{
  "n_layer": 11,
  "n_kv_head": 2,
  "rope_fraction": 1.0,
  "tie_embeddings": false,
  "init_std_o": 0.0108,
  "init_std_down": 0.00579,
  "lr": 0.006,
  "weight_decay": 0.034,
  "decay_shape": "linear",
  "final_lr_fraction": 0.0
}
Each number is 128 + 24 x the weight over its row's rms, rounded and kept within 0 to 255. Layers, rows and columns count from 0. The size above them is the row's rms in percent of the matrix's.

# layer 4 attention output, 160x128, rms 0.133, rows 0-92, columns 96-127
size [ 95  98  96 110 102 121 100  96 100  89  97  94 106 107 107 112 108  93 111  99  99 104  98 102 105  86 107  96 102 101 100 107  85  89 100  96 109 109  89 110  94 116  86  95 101 112 110 101  97 101  92  95 115 103  86 110 115 113  97 100 118  99 103  93  97  92 108 104 106 101  96 115 104 101 112  96  92  98  92 103 116 106  99  93 109  93 108 115  98  96  95  99 102]
[[173 106 137 145 121 142 142 106 124 102 124 147 127 145 103  98 130 145 137 105  98  97  59 113 175 161 115 170 120 133 107 158]
 [138 146 134  90 133 149  85 156 109 119 148 117 128 107 115 161  71  78 141 129 108 124 143 148 153 162 131 143 128 159 143 121]
 [106 154 155 137 132 192 133 127 145 159 106 111 137 110 138 154 121 132 160 129 145 125 160 151  86 123 131 148 110 113 141 123]
 [141  96 148 115 131  99 156  89 136 116 135 148 148 155 115 127 149 146  86  66 119 143 107  58  91 159 149 122 118 141 114 109]
 [105 116 128 109  84 151 125 187 111 112  97 111 179 145 153 139 107  90  95 119 153 103 142 141 141 134 149 145 101 136 170 110]
 [ 94 123 139 154 137 142 128 145 100 137 138 104  92 140  95 155 117 163 154 129 138 115 103 122 119 193 135 176 103 105 161 158]
 [125  78 153 127 100 135 125 121 147 120 135 100 177  83  95 112 135 157 146 138 119 107 158 178 133 142 144  93 145  87 141 102]
 [105  97 135 132 101 119 149 126 124 130 126 156 127 103 103 163 121  98 177 120 129 146 164 157 136 154 137 133 108 165 125 127]
 [135 134 112 109 154 131 176 100 169 151  98 125 109 116 163 108 119  71 122 134  92 110 130 135 164 121 123  83 143 117 158 152]
 [115 139 104  65 165 152 175 172 110 104 160 133 116 153 121 134 137 110 108 130  96 109 146 141 134 149 147 185 157 171 122 155]
 [132  95 103 111 125  97 146 126 134 116 153  79 126 132 118 115 133 136 111  64 105 139 170 115 138 148 120 141  97 115  99 138]
 [116 122 124  97 162 149 186 105  73 141  65 141 132 138 216  94 157 129  81 122 155 140 102  83 152 130 156 111 144 117 134 168]
 [110 126 136 124 146 150 171 128 164 133 139 147  90  98  83 128  96 109 135 150 185 138 143 139 110 120 148 110 106 129 161 153]
 [ 68 166 145 150 148 117 166 110 115 105  98 113 102 105 107  91 112 116 104 137 126 149 107 133 102 159 143 121 113 120 101 148]
 [157 118 126 143 138  93  67 112 166 158 129 117 120 164 142  87 135  72 115 140 124 120 148 137 122 133 110  79 113 124 123 107]
 [210 148 136  76  96 117 128 118 142 137  91 131 112 132 132 119 119 138 116 140 126 118  94  93 138 133 148 129 164  93 148 122]
 [155 113  99 101 136 112 160 170  93 124 151 125 125 177 151  94 152 106 122 156 138 118 120  98  98 146  84 124 165 106 128 121]
 [141 159 147 141 106 153 121 127 150 157 170 102  97 134 116 134  87 128 134 115 130 136 155 107 109 124 117 162 164 126 104 113]
 [103  98 127 122 128 105 136 114 154 109  83 124 145 170 181 110 129 157 125 144 134 127 138 132 146 130 119 157 125 107 148 134]
 [108 121 115 115  92 141 134  96 125 109 148 129 102 159  95 126 139 128 142 117 144 156 120 147 162 113  79 150 159 129 103  98]
 [138 134 157 129 146 123 116 202 120 114 126 124  89  91 115 138 136 155 118 114 121 122 119 162  96 142  99 131 175 129 120 119]
 [161 157 121 156 107 131 120 119 175 114 112 157 112 159 112 112 144 160 147  95 105 129 129  86 138 164  90 119 148 118 134 105]
 [174 147 125  82 147 155 133 165 109 128 128 133  99 110  91 102 118 125 125 109  96 129 158 127  92 101 129 109 102 142 164 129]
 [127 125 172 146 131 133 142 136 168  85 140 153 131 149  97 171 108 105 105 142  75 113  94 151  96 128 136 121 118 170 164 104]
 [111 113 129 109 126 143 163  71 101 157 111  97 121 127 198 133 143 129 113 106 122 149 133 120 125 159 105 138 105 101 117 133]
 [150 106  92 104 119 108 137 106 126 149  67 138 115 131 164 149 112 107 148 172 134 158 146 122 115  92  81 154 147 119 110 150]
 [142 112 135 179 103 150 134 113 131 136 118 105  71  97 150 188 172 167 145 157 136 147 136 158 111 150  88 123 118 124 113 133]
 [143 186 162 117 166 157 107 105 171  86 166  97 140 155 154 135 119 117 134 139 117 151 147  64  97 128 130 170 121 162 124 118]
 [111 121 125 131 151 152 110 124 171  94 151 155 121 162 142 130 105 103 171 140 115 131 140 107 130  99  95 122 137 120 148 128]
 [ 95  79 143  92  76 129 138 121  91 121 114 169 107 153 150 170 152 126 144 148 145 162 147 146 110 130 139 156 139 141 101 117]
 [162 140 159 125 137 127 134 108 138  92  90 131 160 138 139 113 126 166  73 142 108 144 138 145 143 137 138 133 161 151 110 147]
 [161 125 158 129 191 100 139 127 107  87 108 135 151 114 143 160  94  79  97 113  95 118 136 101 137 147 122 152  90 154 148 104]
 [ 85 122 119 155 118  81 123 112 134 116 171 127 132 116 156 118 164 122 145 130  87  98 165 140 136 134 173 135 154 147 109 107]
 [105 156 135 150 113 164 105 194 138 102 135 168 123 117 116 134 115 124 153 142 134  95 115 111 128 126 142 104 165 105 141 174]
 [ 86 120 120 163  70 143 125 118 125 121 130 170 100 132 132 123 100 116 164 144 118 114 116 149 140 131 155 154  99 129 121 138]
 [128  99 124 140 145 148  91 143 153 152 127  95 132 139  93 122 111 129 121 123  77 128 152 103  91 136 161 108 159 149 158 120]
 [114 122 148 130 117 147 115 167 129 123 178 126 113  66 140 175 109 127 144  87 141  92 103 156 130 115  97 116 114 152 124  83]
 [123 158 124 181 125 169 137  76 132 106 120 140 112 130 112  96 138 108 140 132 105  96 138 134 116 125 133 126 120 115  80 136]
 [151 116 142 178 109 137 119 142 157 123 155  77 117 119 129 126 112 144 115 149 170 140  95 117 116 123 138 111 143 146 114 139]
 [103 167 161 116  87 187 152 123 120 169 116 163 119 118 122 112 129 108 121 173 121 117  97 104  86  95  88 140 140 149 113 127]
 [110  94 124 172 136 147 100 126 112 119 114 120 137 120 124 144 119 119  89 158 164 125 145 136 132 133 144 125 149 147 131 146]
 [145 121 149 129 113 128 102  95 148 130 154 133 131 184 130  87 154  67 103 109 116 146 122 198 116  73 174  79 110 142 114 153]
 [ 90 140 160 135 132 120 159  85 126 183  99 205 122 139 126 183 166 125 131 113 162 129 132  77 147 131 147 116 129 135 149 148]
 [151  85 100 162 146 172 112 102 113 169 165 130 141  88 138 127 134 136 131 112 130 133 105  87 117 150 116 159 143  68 157 150]
 [183 105 112 131 104 130 130 130 146 105 137 113 131 172 142 142 145 120 129 110 163 159 160 116 166 139 143 135 121 149  94 182]
 [138 150 149 112 119 107 165 175 160 151  74 112 131  95 130 109 108 122  96 130  83 105 131  81 133 154 120 116 146  86 104 149]
 [ 66 135 137 134 159 113 126 171 111 105 119  59 158 101  74 112 144 136 115  90 152 119 127 154 137 108 167 156 171 162 123 146]
 [148 142 137 130 137 150 102 139 128 125 124 150 135  69 114 128 147  65 105 119 179 148 135 130 105 150 153 146 174  87 143 154]
 [116 112 135 134  98 189 135 123 106 160 124 109 121 132 147 141 112 130 159 139  98 116 133 135 132 110 165 112 151 117 102 142]
 [105 137 112 126 115 108 138 115 117 139 138 153 180 133 139 112 135 136  92 103 114 113 106 129 122 105 152 124 158 131 139  94]
 [132 102 107 102 136 153 202 118 135 140 125 109  90 147 129 126 117 141 134 177 100 132 127 119 159 149 137 129 108 153 126 119]
 [158  82 139 160  85  91  94 132 130 110 110 127 113 137 117 125 127 155  93 144 107 162 128 121 136 125 111  95 102 114 174  91]
 [148 151 127 134 121 124 118 153 120 107 114  83  96 156 183 143  99 162 147 129 129 127  75 134  95 140 133 123 117  86 119 135]
 [156 158 119  97  94  94 125 114 115 114 179 153 147 140 153 101 100 115 141 155 130 143 116  91 129 152 129 167 164 111 122 118]
 [120 112 178 114 129 115 147 151 131  83 119 155 125 102 129 150  86 143 138 108 104 105 117 103 130 126 139 163 161 134 138 132]
 [152 151 157 135 130 124 108 122 159  96 152 146  91 111 142 135 149  85 121 172 131 117 155  86  83 130 105 157 103 150 115 108]
 [107 189 146 129 120 135 134 128 118 111 117 157 139 157 110 127 120 150 142 146 130 153 111 115 131 180 139 106 131 136 112 173]
 [108 157 116 115 140 155 112 119  94 122 130 134 195 126 156 132 123  95 110 142 126 122 108 114 106 158 112  88 149 140 132 141]
 [106 145 117 204 123 152 145 105 136 140 143 116 149 120 149 164 168 117 157 154  88 113  99 124 125 152  73 147 122 117 139  79]
 [102 152  88 153 148 103 145 121 154 142 138 150 143 117 129 187  98 124 139 118 118 161 133 164 192 158 151 104 117 139 152 174]
 [121 116 146 128 146 122 144 152 111 108  98 132 130 100 130 139 162 166 145 138 145  96 105 126  96 111 111  65 135 120 166 110]
 [165  82 112 138 101 129 105 103  77 135 148 160 116 108 130 105 107 161 148 112 100 158 138 143 132 122 130 191 109 139 123 143]
 [164 148 133 117 128 136 147 197 131 128 140 133 129 109 148 113 100  86 153 135 155 143 137 143 109 102  90 121 161 147 125  91]
 [132 143 135 123  90 115 143 140 133 175 171 122 149 118 133 152 138 148 116 128 111 121 123  99 117 129 145  83 169 103 140  89]
 [111 101  70 110 177  95 114 126 162 132 113 143 106 103 100 168 125 163 125 166  89 152 154 122 104 119 152 147 169 118 126 142]
 [127 122 171 118 147 113 182 159 173 120 115 140 162 117  92 144 159 160 154 117 169 125 140 135 119 161 140 114 114 125 113 154]
 [130 147  94 140 142 156 129  95  90 138  91  86 146 176 137 110 147 139 113 152 121 123 155 165 124 150 131 172 110  86 133 142]
 [148 127 130 110 133 101 124 133 129 190 121 159 133 154 113 132 157 139 158 107 136  91 117 159 153 128 140 154 147 100 156 165]
 [147 114 137 158 141 102 116  99 159 130 104  83 104 121 115 117 128 122  88  96 134 111 134 150 112 123 151 170  76 110 122 170]
 [ 96 160 128 110 101 121 148 146 144 146 160 134 141 111 124 145  87 142 131 142 132 142 143 130 181 108 195 105 146 149 126  91]
 [162 139 124  84 108 113 148 110  88 160 115 153  84 103 147 146 118 118  83 111 144  95 128 112 123 117 127 178 108 144  97 109]
 [134 137 114 138 148 144 100 117 111 101 122 126 114 141 131  94 140 119 149 107 187 110 121 144 119 161 144 190 145 166 119 137]
 [107 109  96 129 142  98 131 108  97 161 143 140 113 139 121 140 115 194 159  97 152 133 160  96 153 118  79 116 129 133 158 118]
 [ 87 144 131  92 104 129 133 149 162 117 110 121 134 160  69 151 131 123 132  82 156  85  93 141 136  99 123 119 106 156 122 102]
 [136 145 130 140 109  97 124 163 137 115 154 127 154 147 144 106 109 173 109 130 142 127  81 109 157 109 144 118 168 121 141 108]
 [106 143 166 118 141  84 119 122 139  59  93 112 148 109 146 116  93 134 138 123 131 110 105  80 118 178 149 139 107 112 167 141]
 [139 157 114  73 128 144 151 128 127  98 138 160 119 136 135 171 121 132 123 145 152 109  98 168 121  80 102 147  98 122 104 137]
 [ 79 104 142 150 126 150 158 113 128 119 161 138 146 164 135 135 163  79 102 117 125 145 118 145 140 123 147 137 144 135 159 146]
 [109 170 122 124  66 112 127 130 156 104  80 158 152 135  86 173 117  94 144  53 137 133 112 149 146 164 128 112 164 120 138 136]
 [111 148 139 143 100 155 104 108  97 141 143  83 129  96 118  86 115 117 135 136 146 128 153 164 151 139 184 138 104 128  98 112]
 [114 121 151 118 114 152  83 129 123 108 108 101  88 123 108 118 125 115 173 143 100 150 136 113 126 159 115 138 169 150 129  95]
 [177 165 152  69  90 121  84 103 112 159 116 135 145  90 147 114 137 117  85 170 145 157 129 136  88 150 140  93 137 138 108 153]
 [176 160 100 137 137 134 158 139 136 135 118 135 130 101 167 132 123 137 146 152 122 132  97 118 139 137 106 109 141 112 112 120]
 [183 121 167  97 156 149 164 129 179 158 122 113 124 152 140 122 118 133 106 141 161 126 130 146 155 136 116  86 104  67 123 111]
 [116 144 105  97 130 130 172 173 127 140 112 107 139 114 168  69 167 134 113 123 123  94 112 138 166 120 141  89 140 122 141 110]
 [136 146 161 100 108 140 136 136 119 145 160 123 135 122 134  97 128 117 135 123 114 107  89 119 112  92 113 118 106 103 147  93]
 [149  84 163 118 138  88 119 124 119 179 168 101 127 126 163 127 136  90 124 147  80 187 141  98 109 138 133 145 143 147  99 144]
 [176 137 119 163 118 117 108 122 179 146 142 126  86 123 104 117 164  75 112 125 117 139 145 125  77 141 140  87 148 137 130 128]
 [122 132 135 123 104  99 135 130 149 145 121 137 106 118 100 126 142 155 131 105 107 148 148  74  98 115  92 148  93  86  99 178]
 [130 122 153 128 116 120 151 149 144 128 117  93 108 167 102 146 107 133  91  82 132  83 113 108 136 106 152 103 146 118 131 178]
 [143 119 138 149 133 147 135 116 149 103  96 161 101 117 103 105 140 147  95  92 121  78 130 156 148 104 120 149  87 126 123 187]
 [116 179  79 139 135 148 144 160 115 102 127 121 134 107 121 125 121 145 103 125 158 143 148 152 127 118  75 128 133 154 168 122]
 [109 126 107 137 109 109 121 140 116 128 125 165 143 112 191 129 132 140 157 146  79 156 152 142 172 123 110 135  95 144 122  96]]